Each number is 128 + 32 x the weight over its row's rms, rounded and kept within 0 to 255. Layers, rows and columns count from 0. The size above them is the row's rms in percent of the matrix's.

# layer 5 attention query, 768x768, rms 0.0192, rows 268-319, columns 576-623
size [ 94  87 101 114  90  95  93 105  93  95 103  94  99  96  97  95  84  99 118  97  94  97 102 111 102  96  97  92 115  96 100 100  96 113 101  96 102  96  95  87 117 102  95 106  94 104  97  98  91  90 100  93]
[[102 130 119 135 138 106 152 120 189 109  61 149  99 105 114 111 112 136  81 125 144 123 112  78 160 100 118 104 110  42 133 133 147 169 120 134 127 141 137 121  94 151 131 135 133 122 144 110]
 [119 134  92  72  80  95 132 104 115 125 119 131  95  78 116 126 169 127  89 104 144  99 113 121 142 119 164 169  98  75 114 193 162 108  88 141  58 156 217 100  63 143 117 175 126 156 134  76]
 [168 155 137 139 127 140 146 156 111 107 164 135 154 116 103 114 125  99 143 111 162 183 141 109 116 138 107 170 114 149 143 127 158  98 195  74 125 104 138  94  80 192  82 137 179 106 119 119]
 [151 143 159 152 186 117 137 101 111 107 116 114 184  76 149  61 141 125 206  94 184 144 106 195 129 141 145 189 236  83 182  93 105 108 173 130 140 191 141  81 177  90 110 122 132 138 107  86]
 [113 170  83 132 175 131  94 167 144 171 134 144 152  75 171 129 114 120 106 156 145  45  99 139 130 142 138 153 133 115 173 149 120 129 110 135  59  89 134 124 145 128 196 115 120  54 152 113]
 [159 150 123 187 130 134  84 119 110 127 173 146 134  63 101 140 139  80 154 127 164 121  74 151 155  44  89  89 113 140 121  98 166 135  86  99  58 115 173 154 168 135 127  98 168 100 176 132]
 [150  84 106 159 124  85 119 175 149 118 118 115  87 128 157 216 132 132 128 127 108 138  78 154 133  89 104  94 148 131 139 163 100 165 127  79 105 133 180 134 172 106 149  81 179 121 188 139]
 [138 147 127 152  99 147 177  68 103 134 119 118 116 159 161 118 114  88 120 192 157 179 113 112 164 146  64 180 135 107 146 145 164  91 136 117  86 185 107  94 117 148 176 123 170 167  72 140]
 [ 91 148 148 153  39 120 137 171 145  84 154 182 136 105 130 124 155 118 133 130  80 107 178  35 153 152  82  63  50 144  95  51 135 128  73 136 130  83 110 164 144 104  80 144 111 157  96 104]
 [158 114 133  96 173 148 165 118 129 111 132 154 113 181 180 123 151 111 134 170 111 169 149 238 104 155 113 159 124  92  97  94 137 115 167 124 118 159  85 114 162 161 142 141 144  85 122 128]
 [132 126 137 117 123 151 137 111 134 111 116 137 140 145  45 135  90 115 138 104 118  47 123  98 102 115 115 105 126 141 150 124  91 126 187  92 126 135 109 111 183 132 132 125 133 194 149 143]
 [159  92 108 153 125 166 110 118 106 148 151  85 126 152 107  60 102 139 119 177 118 182  95 169 138  69 102 129 155 111 145 148 182 123 193 196 149 125 137 146 113 160 150 116 170 129 111 133]
 [137 193 150  98  65  62 171 116 159 120  47 151 155 113 180 107 155 135 125 122 136 182 140 126 117  96  73  69  85 151 101 115 140  93 166  95 106 124 116 159 115 126 101 179 152  86  92 168]
 [130  50 172 161 112 170  84 158 115 130  94 148  74 132 113 145 169 175 202 161 148 145 179 140 141 107  87 116 158 123 134 151 130 158 120  82  91 140 153  95 152 167  87 145 163 107 170  86]
 [164  91  96 137 164 116 159 164  97 194 132 154 119 158 116 101  90 142 112  89 130 148 157 102 147 143 171 120 156 169 145 151 110  94  94 122 162 203  94 125 121 207 130 123 127 149 150  85]
 [175 104 164 138  90 112 130 152 142 166  95 121 163 106  94  79 113 190 129  85 131 145 163 152 157 196 134  80 116  95  84  96 141 136 138 173 112 139 120 163  95 119 132 179 124 184 100 146]
 [162 121 110 133 140 105 132 142 152 159 153 104 147  86 154  58  91 106 121 135 152 154 127 165 148 100 132 113 150 122 117  94 236  81 100 162 155 165 110 139  70 136  98 109 118 125 141 173]
 [100  85 109 131 181 169  86 165 138 107 136 169 165  86  94 127 153 143 119  61 148 177 143 154  98  38 130 153 158 175  79 118 103 106 184 111 121 131 155 109 145 188 141  81 147 205 141 133]
 [133 116 162 129 194 106 153  76 123 124 166 129  82 134 101 100 137  89  93 194 152 123 109  93  98 164  88 138 153 145 112 147 129 173 184 131 132 131  70  89 109 110 158 104 163 107 120 135]
 [108 157 133 169 206  82  82 101 113  92 218 106 188 105 126 162 116  77 116 112  81 106 135  84  63 118 129 108 115 138 137 212  69 109 111 118 119  65  90 138 102 122 108 113 133 182 116 134]
 [124  96  67 125 144 138 155 113 120 104 108 103 114 152 167 115 131 137  99  80 152  15 129  98  96 142 174 149 115 123 188  82  98 141 171 110 109 186 162  92 178 125 111 143  89 106 133  79]
 [125 190 186 118 139  43  99 171 169 145  75 152  91 167 106 100 156 127  87 180 116  81 136 115 175 152 145  42  49 133 109  59 190 123  76 116  96 138 121 118 147 107 128 148 128 136 157 159]
 [137 119 110 137 115 128 156 113 100 143 168  85 132 101 161 123 141 129 118 123 154 143 108 189  14 168 143  93 152 121 166 165 141 153 202 142 145 137  81 145 116 126 161 118 134 127 109 146]
 [ 89 135 150 142 123 121 127 119 178 103 118 114 125 102 120 124 152 102 116 106 178  85 124  95 145 145 137 141 117 149 160 134 123 132  96 110  96 132  87  85 139 141 149 172 102 115  93 126]
 [150 135 118 181  96  58 147 156 133 137 108 181  91 117 130 128 131 185 144 143 137 144  91 188 140 165 117 123 157 123  83 110  77  97  86 129 123  62 184 125 157 123 171 112 141 129 163 115]
 [138 146 146 139 115  97 143 174 119  99 155 155  99 103 123 116 168 145 167 123  76 136 122  76 154  84  76 139 117 191 103 154 135 112 146 187 131  97 129 209 176 144 137 169 170 104 120 163]
 [ 93  93 161 130  77 119 157 148  82 174 139  89  44 174 121 156 134 174 144  69 159 167 153  92  98 124 145 134 125 110 128  85 222 141 190 121 122 127 116 115 109  99  80 165 117 100 101 108]
 [118 148  99 159  82 119  92  94 159 127 138 171 139 128 151  83 135 113  98 150  99 111 110 121 139 128 116  78 149 166 155 130  85 100 142  85 132 118 118 119 125 102  71 137  94 166  73 122]
 [118  83 102 115 105 151  97 170 140  75 173 120  97 213  91 119 120  94 146 101  93  94 131 100 186 137 134 173 171 112 124 115  75 118  59 128 203  87  78 167 118 143 133 131 129 171 165 150]
 [124 116 135  96  92 174  83 204 111 118 153 120 104 123 130 108 135 150 144  94 161 124 100 127 172 144  51  99 145 105 130 120 126 139 153 166 158 141 130 159 124 150 108 122 163 147 149 138]
 [123 143 170 173 130  84  94 121 148  84 123  94 169 103  87 187 100  97 106 131  83 107 107  75 123 177 204  79  96 132 118 165 126 171 138  94 101 157 168 114 124  79 157 152 150 172 135 102]
 [ 71  94 113 108 163 126  79 113 111 151 121 147 110 129 100  96 153 138 142  58 182 153 106 153 133  94  93  84 104 187 116  98  82 154  81 116 171 114  64 112 129 132 117 130 150  89 135 116]
 [142 137 102  97 106 151 134 109 127 152 193 158  87 144 102 148 170 128 137 158 160 122 130  76  96 113  98 101 150 158 152 129  78 117  99 138 196 109 118  66 198 128  89 133 180 143 128 151]
 [149 117 183  87 195 128 152  93 137 154 114 113 151 134 105  56 102 124  71 139 137 114 120 149 140 218 118 127 111 125 130  95 166 139  70 127 121 113 113 121 123 179  75 109 124  92 147 103]
 [164 151 106 207 127 138 195 132  94  72 116 194 143 113 154  97 133 126 138 161 122  72  93 152 140  95 126  86 153 128 122 144 101  93 184  74 117  90 109 115  90 125 126 146  84 130 171 115]
 [112 137  71  98 137 145 164 116  94 163 110 141  89 214  81  50  87 102 176  76 123 138 149 156 153 119 122 107 157  73  92 159 166 105 130 135 110 161 114 152 186 181 137 107 114 131 154 132]
 [120  83 141 181  81 131  99 131 126  92  99 112 116 138  64 133 145 137 151 151  77 154  87 158 112 181 164 141 143 127 116 145  64 148 168  81 101 128 125 131 118 131  59 171 122 141 137 125]
 [119  90 133 134 174 161  86 109 182 128 231 160 116 127 179 156 114  99  86 115  36  91 141 137 188 128 141 155 146 141 149 130 144 120 136 130 153  97 168 162 133 108 176 112 154 127 148 150]
 [187 177 112 131 131  86 165 132 109 130 116 124 107 159 135 136 109  97 167  83 169 178 143 128 182 188 159  87  80 123 153 172 132 145 130 120 132 123 129 100 182 153 123 108 109 177 172 186]
 [160  95 190 116  90 200 124 201 126 141 129 172  96 164 127 156 132 161 175  98 141 178 174 228  97 123 120 140 155 119  99 144 122 133 161 149  92 151 154 202 102  73 175 137 125 156 114 120]
 [101 140 139 124 111 118 160 142 120 146 121 173 123  89 165 116 163 153 144 104 127 155 176  74 108 191  69 150 118 138  86 115 186 177 183 112 132 128 183  64 125 136 145 114 188 120 134 112]
 [115  67 145 127 115  82  86  78 184 121 151 148 203 106 116 101 173 123  54 101 180 160 138 142 129 110 134 135  65  93  94 100 121 110 157 130 127 118  97  84  81 122 126 148 168 189  94 161]
 [149 128 181 146 116 153 148 138 106  69  93 172 173 165 107  78 123 142  89 146 155 110 104 112 108 108 109 118  98 145 118  99 169  97  88 113 141 163 116 162 128 109 136 143 135 161 154 155]
 [138  90 124 163 129 163 142  88 125 106 183 127 119 121 117  99  77 121 162 150 117   5 204 142 121 183 143  70 144 137 125 116  83 101 159 192 116 120  70 140 155 155 121 108 159 134 116  75]
 [ 82 183  54 164 163 151 140  94  56 121 131 150 172 100 156 107 127 137 160 102 131 176 148 102 136 137 184 181 157 145 132 123 129 121 126 123 204  88 125  77 100 130  84 160 167 164 164 134]
 [ 57 142 160  79 158 113 123 130 222 128 156 122  92 151 111 147 105 136  87 126 160 171 103 121  96  97 176 180 107 116 120 209 166 155 109 105 132 104  83 142  66 122 148 137 136 137  83  99]
 [117 152 168 137 157 111 111 147 152 159 134 215 202  98 186  77  95 158 123 135 115 101  64 181  64 130 128 143 132 105 109 144 165 148 173 108 103 141 185  98 141  76  87 152 120 142 170 117]
 [171 153  78 115 135 126 101 111 150 139 132 141  61 119  68 156 117 125 104 101 153 143 186 172 123 113 111 176 166 125 136 144 139 103 204 111 101 148  99 111 140 144 170  89  64 113 117 144]
 [111  11 135 169  99 164  80 148  75 128 124 183 127 156  97 152 108 128 142 137 163 179 147 122 119 113  79 125  97 107 118 128 167 168  88 132 120  85 173 130  92  88 154  85 177 136 144 173]
 [122 129 176 189  86 175  92 123 108 117  87 133 131 142 166  88  92 100 112 205 127 123  90 177 123 121 132 107 101 132  95 211 106 104 132 128 115 111 107  85 192 141 150 154 142 139 144 122]
 [124 142  77 169  72 161 125 114 110 188 144 138  97 104  73 151  97 172  98 137 200  94 144 137 153 157  86  77 159 128 140  90 143 127 134 141 153 136 131 153 133 187 145 118 123 117  80 136]
 [172 128 153 157  74 180 134 147 121  94 112 177 126  93 155 111 180 140 115 105 115 123 140 140 117 115  68 149 106 167 124  97 106 164 122 126 139 194 178  78 116 148 126 182 137 117  45 143]]
# layer 5 attention key, 768x768, rms 0.0188, rows 268-319, columns 576-623
size [ 93  98  96 101 113  98 102  93 111 100 106 106 105 101  95  97 101  96 128  98  98  97  94 104 104  99  99 101 104 101 105  95  93 101  97  95 120 100  90 101  97 100  96 104 100  96  96 101 104  93  96  92]
[[133 139 140 112 128  77 105 136 167 113 119 138 142 112 119  96 124 145 138  54 156 166  61 116 173 138 176 119  96 195  69 149 111 175 128 115 139 109 107 117 134 138  99 122 144 135 111 176]
 [ 86 132 103  98  68 186  92 121 110 121 130 143 101 127 149 159 171 153 118 148  87 153 129 101 114 128 154 101 116  90 155 107  84  48  88  42 172 101 134 124 144  73  91 134 137 156 123 124]
 [ 81 145  95 136 110 103 147  88 161 124 116  36 114 127 128 128 138 158 119 121 142 154 127 127 123 117 111 143 124 141  62 213 174 159 135 130 116 182 154 184 137 137 123 145 133 190  83 161]
 [156 123 157 147 145 187 141 145  69 121 124 140 200 143 174 152 116 131 106 128 126 144 117 182 129  99 191 147 133 141 177 123 147 116 211 186 177 159 155 169 131 123 134  85 150 138 125 119]
 [156 127 143 103 135 145 162 129 135 121 128 168 136 121 152  50  96 111 143 105 110  17  94 157 132 143  85 151 114 132 154 111 133 105 151 139 109 198  93 155  96 208 134 118 117  88  96 107]
 [101  99  96 119 132 101 123 118 106 129 119 112  82 150 124 184 126 131 126 148 124  94 167 112 122 121 139 155 215 133 124 138  70 144 117 165 105  95  94 153 128 171 186 112 121 149 133  96]
 [148  63  93 121 104 142  91 132  90 137 110 126 120 174 127 119 175  89 140 101 143 159 134 137  97 136  89 106 142  55 123 120  77 158 176  98 132 188 115  67 148 105 171  65 110 159  80 151]
 [132 119 163 132 170 117 118  79 100 147 139 149  99 132 103 100 128 119 153 182 101  95 130 167  81 141 123 166  55 111 198 132 139 176 104 150 118 170 121 170 116 133 178 123  77  82 145 182]
 [112 127 100 132  94 176  92  89 101 137  90 144 106  99 110 122 102 114 163 180 137 111 127  66 166  99 139 100 157 128  99  89 146  89 114  30 135 141 138 117 178 132  91 142 165 123 122  81]
 [146 193 135  97 138  86 132 135 167 132 100  94 124 138 175 144 130 121 139 166 168 123 100 172 125 117 114 158 106 105 165  90 158  90 167 212  67 166 114 155 129 148 201 113 139 122 121 162]
 [114 147 123 142 146 157 119 130 127  88  59 130 161  91 118 142 120 103 120  76 122 170 117  76  88  91 168 107 204 137 107 182 159 159 177  98  61  97 149  94  88 164 105 140  89 143 127 120]
 [214 151 160  88 136 174 163 166 145 123 109 163 173 179 182  94 115 119 123 117 143 117 122 182 163 108 166 109  81 122 148 184  84 130 160 167  66 171 114 127 193 105 150 114 113 116 118 111]
 [ 90 163 165 111 115 201 153 109 157 132 107 104  89 124 155 163 100 169  90  88 103 172 141 115 133 133 102  63 164 146 155 189 111  50  89  78 101  66 114 128 133  85 147 159 123 133 114  55]
 [107 106 103 152 139 180 158 140 128 148  93 122 178  79 128 123  96 128 119 122 136 129 149  62 199 170 118 151 103 148 141 126 137 138 110 144 110 110 129 115 142 112  91  91 128 147 127 140]
 [109 150 112 120 131 129  94 116 108 162 125  90  80 120 131 147  91 136 123 127 114 154  90 104 138 144 121 140 106 152 103 111 141 147 135 107 177 128 115 159 161 166 124 129  99  84  89 120]
 [134 160 153 126  79  66 104 172 162 151  83 173 106 106 150 130 156 136 101 133  94 133 147 111  95 135  85 119 173 189 177 165 160  84 153  93  78 137 163 150 156 157 128 141  66 110 138 103]
 [122 124 145 149 128  87 158 189 167 161 149  83 112 137 141 159  84 165 124  94 126 110 119 168 142 152 164 151 107 132 122 137 143  77 138 181  86 124  83 133 140 115 147 117 174  92 134 131]
 [109 121 153 112 110 129 135 173 115 130 132 111  91 141 150 123 122 140 140 115 109  82 174 185 146  98 113 139 142 120 156 164 108 133 131  78 186  98 177 134 195 170 123  97 126 125 133 137]
 [119 117 109 147 123 141 111 130 161 101 104  82  56 149 149 169 101 110 146 132  98 139 172 120 138 110 110  55 114 115  95 134 130 128 138 160 101  83 152 149 137 122 140 104 158 145  85 104]
 [ 99 127 118 131 108  50 139 109 150 118 112 108 133 133 110 140 120 155 107  93 113 139 154 164  94 110 166  83 163 121 103  97 149 140 145 136 108 161 120 122 112 107 119 103  91 150 110 135]
 [ 99  93 103 130  59 115  58 160 142 122 159 184 136 116  93 125 164 128 111 136 130 183 141  82 167 125 135  71 140 143 124 161 136 162 247 173 171 197 109 141 124 113 128 122 106 125 121 139]
 [114 173 177 142 138 148 105 122 162  91  94 127 104 162 138 134 176 144 124 119 114 114 139 110 124 132 110 165 120 148 140  71 144  73  16 149  89 135 133 145 123 144 140 154 169 120 144 103]
 [169 150 156 117 104  92 175 129 156 158 121 105  86  98 115 152 143 171 151 158 127 152 131  89 123 150 175 159  95 156 168 104 126 129 208 150 120 108 168 117  92 106 163 129 122  56 154 145]
 [150 143 169 118 168 149 139 131 143 126 166 167 109  79 181 113 162 110  92 155 179  85  53 158 114 125 171 136 125 104  98 115 143 115  58  96 123 107 189 103 154 119 127  86  82  95 120 190]
 [103  63 116 167  98 109  83 155 136 128 144 136 154 127 125 140 143 136 126 167 120 165  89 100  94 147 127 123 189 160 105 131 106 145 144 111 106  92 103 169 156 130 101 161 105 159 130 179]
 [160 105 115  64 101 154 132 145  67 141  65  94  95 163 129 141 135 171 162  63 161 150  97  86 126 137 146 114 138 160 133  51 183  92  40 137  33 112 114 148 118 157 171 166 134 115 134 180]
 [142 109  88 160  99  82 124 197 149  73  99 136 129 128 147 106 148 130 130 126 127 145 141 143 183 146  84 136 155 147 113 167 142  88 174 131 142 131 135 127  99 150 130 133 124 158  80 133]
 [119 136 138 126 116  97 103 154 209 139 148 136 176 131 170  84  98 116 141  92 164 150 114 129 111  94 227  55 124 120 142 145 104 131 109 112 162  71 189  79 124  99  90 185 106 152 181 119]
 [116 108 123  75 123 121 142 106 109 148 129 140 147 103 103 139  98 173 145 154 190 146 122 114 102 148 133 123 163 118 169 161 131 104  38 124 155 142 132  98 137 133  95  79 138 141 184 134]
 [132 139  92 164 140  88 157 123 168 118 146 181 128 158 169 120 160 154 140 177 109 143  79 197 101 105 160  98 129 142 128 159 111 125 184 166 138  76  99 114 135 147  85  98  77  86  85 163]
 [107 117 144 142 127 143 110 102 184 132 116 159 136 135 139 128 153 117 102 119 131  77  99 122  95  63 103 112 137 115 125 121 130 147 173 103 115  83 227 132 104 151 109 147 111 118 140  86]
 [122 156  65 174 131 116 128 109 117 155 133  64  78 119 116  84  93 123 108 142  90 140 156 138 145 132 150 122 157 145 135 153 127 113  84 160 148 122  83 157 113 114 204 132 110 141 129 131]
 [ 66  95 110 133 154  96 131 164 134  63 107  47  87 129 180 112 122 128 148 149 114 156 129 120  94 129 183 138 117 128 149 114 128 176  86 122 105 202  70 139 102  49  85 167  86  87 131  89]
 [107 147 148 132 144 120 122 126 170 132 103 162 154 123 132 167 113 138 115  98 151 110 152  48 117  75 115 155  69 125 137 184 138 106  52 165 146  99 110 104 110 153 134 125 123 130  94 167]
 [141 148  43  93 102 163  67  89 134 110 177 100 142 123  85 142 107  74 100 115 138 103 138  81 130 132 178 152 140 121 121 146 110 130 139 132 173 123 147 103 114 122  92 140 143 140 149 154]
 [ 99 157 122 132 149 191 107 134 127 169 158  67 116 130 133 116 164 164 161 194 143 154  75 118 146 116 160 151 115 140 201 105 108 142  75 142 101 123  99 157 163 165 143 102  84 135  63 130]
 [ 76  90  90 170 126 140 100 151 106 101 106 147  85 178 124 133 151 129 135 118 124 188 150 123 144  99  90 145 193 130 119 169  71 112 122 145 108 101 121  79 149  98 130 123 136 169 167 101]
 [128 120  87  98 150  71  82 105 125 128 105 127 108  74 126 172 119 150 161 128 126 126 112 105 122 143 125  90 152 140 154 137 102 135 141 121  80 191  80 114 124 126 150  80 161 153 101 118]
 [ 85 152  96 139 109 122 119 106 111 120 114 115 150 145  90 163 152 110 117 121 149 111 140  80 134 157 102 128 147 148  90 108  95 214 179 115 197 149 114 155 140 137 143 153 162 102 106 142]
 [152 110 104 138  93 173 172 130 110 139 108 181  85 124 166 160 147 131 161 126  94 182 167 155  77 195 129  97 136 125  71 135  85 134 149 101 116 101 151 127 161  80  90 125 125 140  86 109]
 [120 158 148 148 107 147 103  56  89  80  65 158 142 148  94 119 121 108 133 112 161 155 113 169 141 110 125 139 119 153 181  99 143  78  98  92 101 132 140 152 122 162 115  93 146 180  89 106]
 [162 149 112  72 175  96  99 130  98  99 137 133 137 118 162 101 113  99 110 114  86 145 115 156 113 114 167 135 136  56 142 177 135 103  66 113 143 105  74  97 113  90 144 149 131 176 173 120]
 [125 185 109  97 108  93 134 114  83  87 150  77 124 120 107 172 149 137 150 127 117  84 118 112 123 117  95 123 174 127 156 145 155  89  99 148 132 119 144 131 104 122 143 133 113 145 117 149]
 [102   7 139 178 156  82 123  78 185 133 134 113 128 138 105 102 101  79 147 130 127 163 137 148 163 183 148 155 130 138 112 147 117 166 116 137  80 141 121 176 131 124 143  79 117 128 117 120]
 [ 83 116  84 132  66 145 126 142 168 130 143 118 130 116 118 137 162 166 124 134 164 155  65 106 165 102 144 144 114 178 143 171  79 129 140 130 177 146 118 164 119 118 111 146 135 132 121 139]
 [121 114 173 111  94  90 178 209 185 111 127 172 169  87 195 111 147 120 103 116 104 120 150 128 121  93 104  51 128 141 110 156 145  70  84 103 138 106 173 138 173 137  66 153 138 166 167 132]
 [101 141 120 162 173 131 124 183 128 101 122 202 158 140 123  81  96 151 150 131 146 120 159  90 169 101 133 175 124 132 164 129 120  92 202 121 152  91 207 141 101 162 120  91 114 150 115 117]
 [121  48 177 127 134 174 107 126  87 140 197  81  97 122 169 138 114 126 115 113 132 138 127 118 151 167 143 106  83 121 124 108 110 119 137 163 118 184 111 118 154 117 118 147 128 108 126 147]
 [136 121 136 101  97 117 120 147 163 130 148 126  97 131 125 138 184 137 139 149  96 112 115 124 122 179 133  94 150 123 129 161 124  90  85  51 146  92  85 132 135 132 144 144 102 205 130 111]
 [142  93 115  91 132 130 108  75  91 150 127 103  57 128 104 162 155 126 150  96 137 137  83 106  92 133  71 122 160 102 133 113 170 151  71  73 153 122 148  97 140 116 121  98 136 144 158 124]
 [ 67 133 118  99 150 118 138 136 118 149 224 137  97 100 117 151 179 159 142 142  82 114 111  71 112 144 128 117 186 161 178 116 151 106 203  81 145 134 138 114 135 108 144 129 123 134 129 117]
 [109 139 151 121  99 115  97  84 167 157 127 101 136 122 141 219 176 143 115 121 144 110 115  90 104 145  82 131 149  92 127 134 170 147 180  43 107 116 145 120 114 153 126 135 131 184 125 173]]
# layer 5 attention value, 768x768, rms 0.0146, rows 256-272, columns 576-623
size [ 94  97  95 100  91  96 100  94  94  92  97  99 100  93  95  93  94]
[[137 114 142 198 146 102 140 131 151 157 136 107 123 119 122 112  95 156 116 147 167 101 111 118 135 138 105 155 113 121 182 124  33 133 172  93 127 188 144 113 204 106 160  99 144 185 160 139]
 [ 77 101  86 163 103  72  87 115 157 131 118 112 137 151 149 123 161  78 108 116 133  94 133  90 111 196 150  87  99 154 123  84 167 118 153 133  95 119 145  97 135  90 183 142  98 134 173 136]
 [153 157 120 107 145 126 169 143 106 126  95 164 147 186 133 157  72 163 101 154 212 147 157 167 106 142 102 125 146 131 145 143  60 101 140 148 123 166 107 147 158 102 106 120 143 140 138 126]
 [104 177  74 103 155 102  69 129 174  85 181 149 144 115 157  93  68 137  93 106 101  97 104 156 154 154  73 109 110 154 118 164 120 110 139 163  92 124  89 138 186  58 109  73 125 125 119 129]
 [134  94  89 123 129 150 167 137 141 152 169 165 106 100 144  66  61 135 117 103 118 134 134 166 128 108  61 129 140 150  89 162 137  89 165 118 127 200 137 131 144 151 156 117 120 109  99  60]
 [167  79  63 165 188 102 120 122  73 161 159  73 117 155 129 148 144 128 112 132  87 121 140 128  88 126 102 109  89 126 116 136 137 127 137 118 131  49 120 159  58  99 156  92  89 148 170 193]
 [114 114 142 118  81 141 132 194 159 198 138  83 103 147 131 127 156 105 135 161 131 204 109 123 127  80  55  41 118 103 121 152 184 112 126 121  47 123  95 133 131 149  66 123  93 138 126 112]
 [138  87 119 113  85  66  96 175 115  96 109 100 104 129 129 133  43 142 159 167 134 156 103 123 122 128  98 142 103 161 126 151 188 130  94  97 142 125 133 167  84  60  81 108 103 143  97 125]
 [126 135 159 129  95 141 126  75 213 128  35 100 105 161 144 171 100 137 117 171 178  53 166 177  78 123 130 222 155 106 136 144 164 124 116 157 118 110 107 125 131 129  81 110 142 157 183 166]
 [107 136  98 133 103  78 116 167  88  72 137 142 134 155 155 104 120 147 143 115 192 104 145 153 111 132 205 134 118 155 107 108 126 135 127 135 124 156 128  80 137 117 139 121 129 125 116 170]
 [150  82  76 101  85 104 105 144 164  56 108 134 101 174  85 142  76  87 124 124 128  77  84 182 146 130 155 111  99 166 160  82 105 133 142  96 124 121 124 144 201  96 146  74 136 111  64 104]
 [208  96 144 172 159 109  74 135 106 144 118 135 168 109  73 135 131 138  99 136 173 145 144 161 156 117 119  60 141 115 107 111  70 107 132 111 130 147 135  68 104  97 125  80 138 146 187  99]
 [145 113  89 141 147 128  77 119 136 118 127 184 121 171 121  55  69 168  94 103 119 142 111 142 158  89 120 180 103  82 195 111 134  93 107 101 122  94 138 177 144 170  93 144 183  96  93 137]
 [122 114  67 161 155 143  81  96 102 130 130 118 134 103  75 140 109 130 109 179  75 163 111 117 161 119  58  98  74 124 110  96  96 131 145  74 164 132 164 129 124 104 208 189 122  92 118 125]
 [139 175 157 118 137 162 144 142 153 113 194 160 144  60 163  90 127 145 119 111 109 149 134 115  94 101 142 133 123 132 105 160 122  86 128 128 100 146 144  77  90 139 172 116 107 114 191 117]
 [122 188 159 123 143 127 171  87 118 182  68  96  72 141 175  76 130 131 138 178 129 123 146 157  94 159  89 114 164 151 105 101  63 132 129 139 126 174  98 121 123 124 105 149 111 127  81 128]
 [107 171 160 118  90 147 139 146 152 121  60 168 112 118  42 108 132 181 143 130  64  80 110 143 108  52  92 150 169 114 180 149 127 136 117 129 139 170 123 115  74 110 191 160 109 123 132 106]]
# layer 5 attention output (transposed), 768x768, rms 0.0277, rows 256-272, columns 576-623
size [ 87  91  96  94  87  90  96  85  89  85  95  99  94  92  95  88  89]
[[129 121  86 127  76 159 108 130 143 156 103 164 137 148 116 149 145 131 162  84  91 117 172 208 114 147 175 160  73 104 144 111 154 147 160  73 128 125 124 132 147 102 129 147 118 130 163  95]
 [120 167 166  98 144 167  66 138  94 196 176 125 129 160 135  99 118 111 103 100 146 129 180 131 105 120 140 129 112 152  98 114 114 173  54 116 141 146  95 103 121 133  81 149 101 120 134 172]
 [104 111 153 140 126 124 145 129 108  17 187  47 104 114 117  78 158 163 124 165 114 150 110 158  97 123  85 134 172 135 100 146 148 129 157  82 132 173 142 107 109 144 139 105 175 163 142 118]
 [103 140 133 127  89  91 156 128 102 121  85 136 124 147 147 118  97 142 117 210 168 157 149  75  85 173 159 103 154 117  63 162 188 136  75 130 144 156 178 125 122  76 166 144 128 130 104 124]
 [127 181 187 147 153  52 116  95 102 160  77  89 152 118 153 137 123  78  90 116 154 126 115  99 125  65 154  88 168  95 166  78 165 192  82 227  57 100 181 138 117 149  71 105 130 138 116 133]
 [154 139 141  98 166 158 118 109 138  23 164 115 128  52 140  92 104 104 152 159 130 132  93  91 119  91 107 119 204 185 159 106 117  93 104 101 116 164 100 164 195 133 146 170 119  86 105 113]
 [145 186 104 168 145 149  51 131 146 166 132 149 170 155 113 142  84 146  61 111 151 100 126 127 129 159 148 122 173 137 104 120 107 124 117 190 101  75 167 153 113 133 184 113 141 154 111 136]
 [ 83 217 118 180 171 130 114 108  65  94 127 121 174 124 136  96 108  87 119  93 141 124 185 153  76 103 103 143 179 120  68 150 103 100 162 184 166 113 149 101 108 146 155 162 128 104 125 137]
 [104 102 141 134 143 150 157 123  96 134 116 140 136 119 121 137 198 114 134  85  89 206 105 145 126 134 142 105 181 161 175 129  74  55 240  88 152 142 101  87 134 122 122 100 111 102 125 146]
 [143 119 108 114 107 130 122 114  94 164 175  90 106 116 120 146 105 119  57 133 153 150  96 134 140 200 112 160 137 100 147 108 105 117 144 140 118  96 121 199 146 167 141  90  22 151 139 166]
 [ 60 147 149 138 163 118 149 130 137 137 101  82 159 107 150 140 153 106 149 122 145 226 138 163 151 143 107 114  60 147  89 157 130 161 148 145 102 153 143  69 140 127 133 168 130 120 156 133]
 [112 165 178 117 130 100 136 166 149 140 119 156 128 145 112  92 173 129 109 144 148 116 160 117 150 155 127 225 167 130 162 117 126 143  94  89 196  82 138 128 134  99 100  96 136 147 114 162]
 [ 44 167 130 166 123 125 152 113 166 157 162 149 120 127 124 121 125 155 172 139  63 108 136 173 156  46 177 102 148 151  92 157  62 108 133 120 117 123 139  91  95 155  72 140 130 131 137 111]
 [121 149 160 179 127  80 134 141 179 126 121  84  92 146 192  83 169 118 149  83 156 105 157  87  85 150 106 177 155 106 117 147 118 155 156 144  74 100 136  83 149 180 143  66 124  75 144 165]
 [121  85 138 144 135 121 129 141 116 135  57 111  90 160 141 194  98 142 147 151 143 121 125 168 119 142 153  56  82 126 118 136 189 220 111 114 119 138 100 146 149 132  83 203  83 122 159 103]
 [131  64 111 133 140 125  85 190 178 161 134 164 197 125 127 197 195 131 149 104 100 142 111 190 145 151 167 159 111 149 112 154 144 157 209 137 114 127 111 148 179 133 145 126 187 151 159 156]
 [138  66  98 138  75 120 151  97 148  98 132 104 118 184 143 132 132 155  96 109 114  90 112 152  85 114  92  98 169 124 141 137 121 143 165 139 110 114 174 110 197 137 128  89 120 134  94 152]]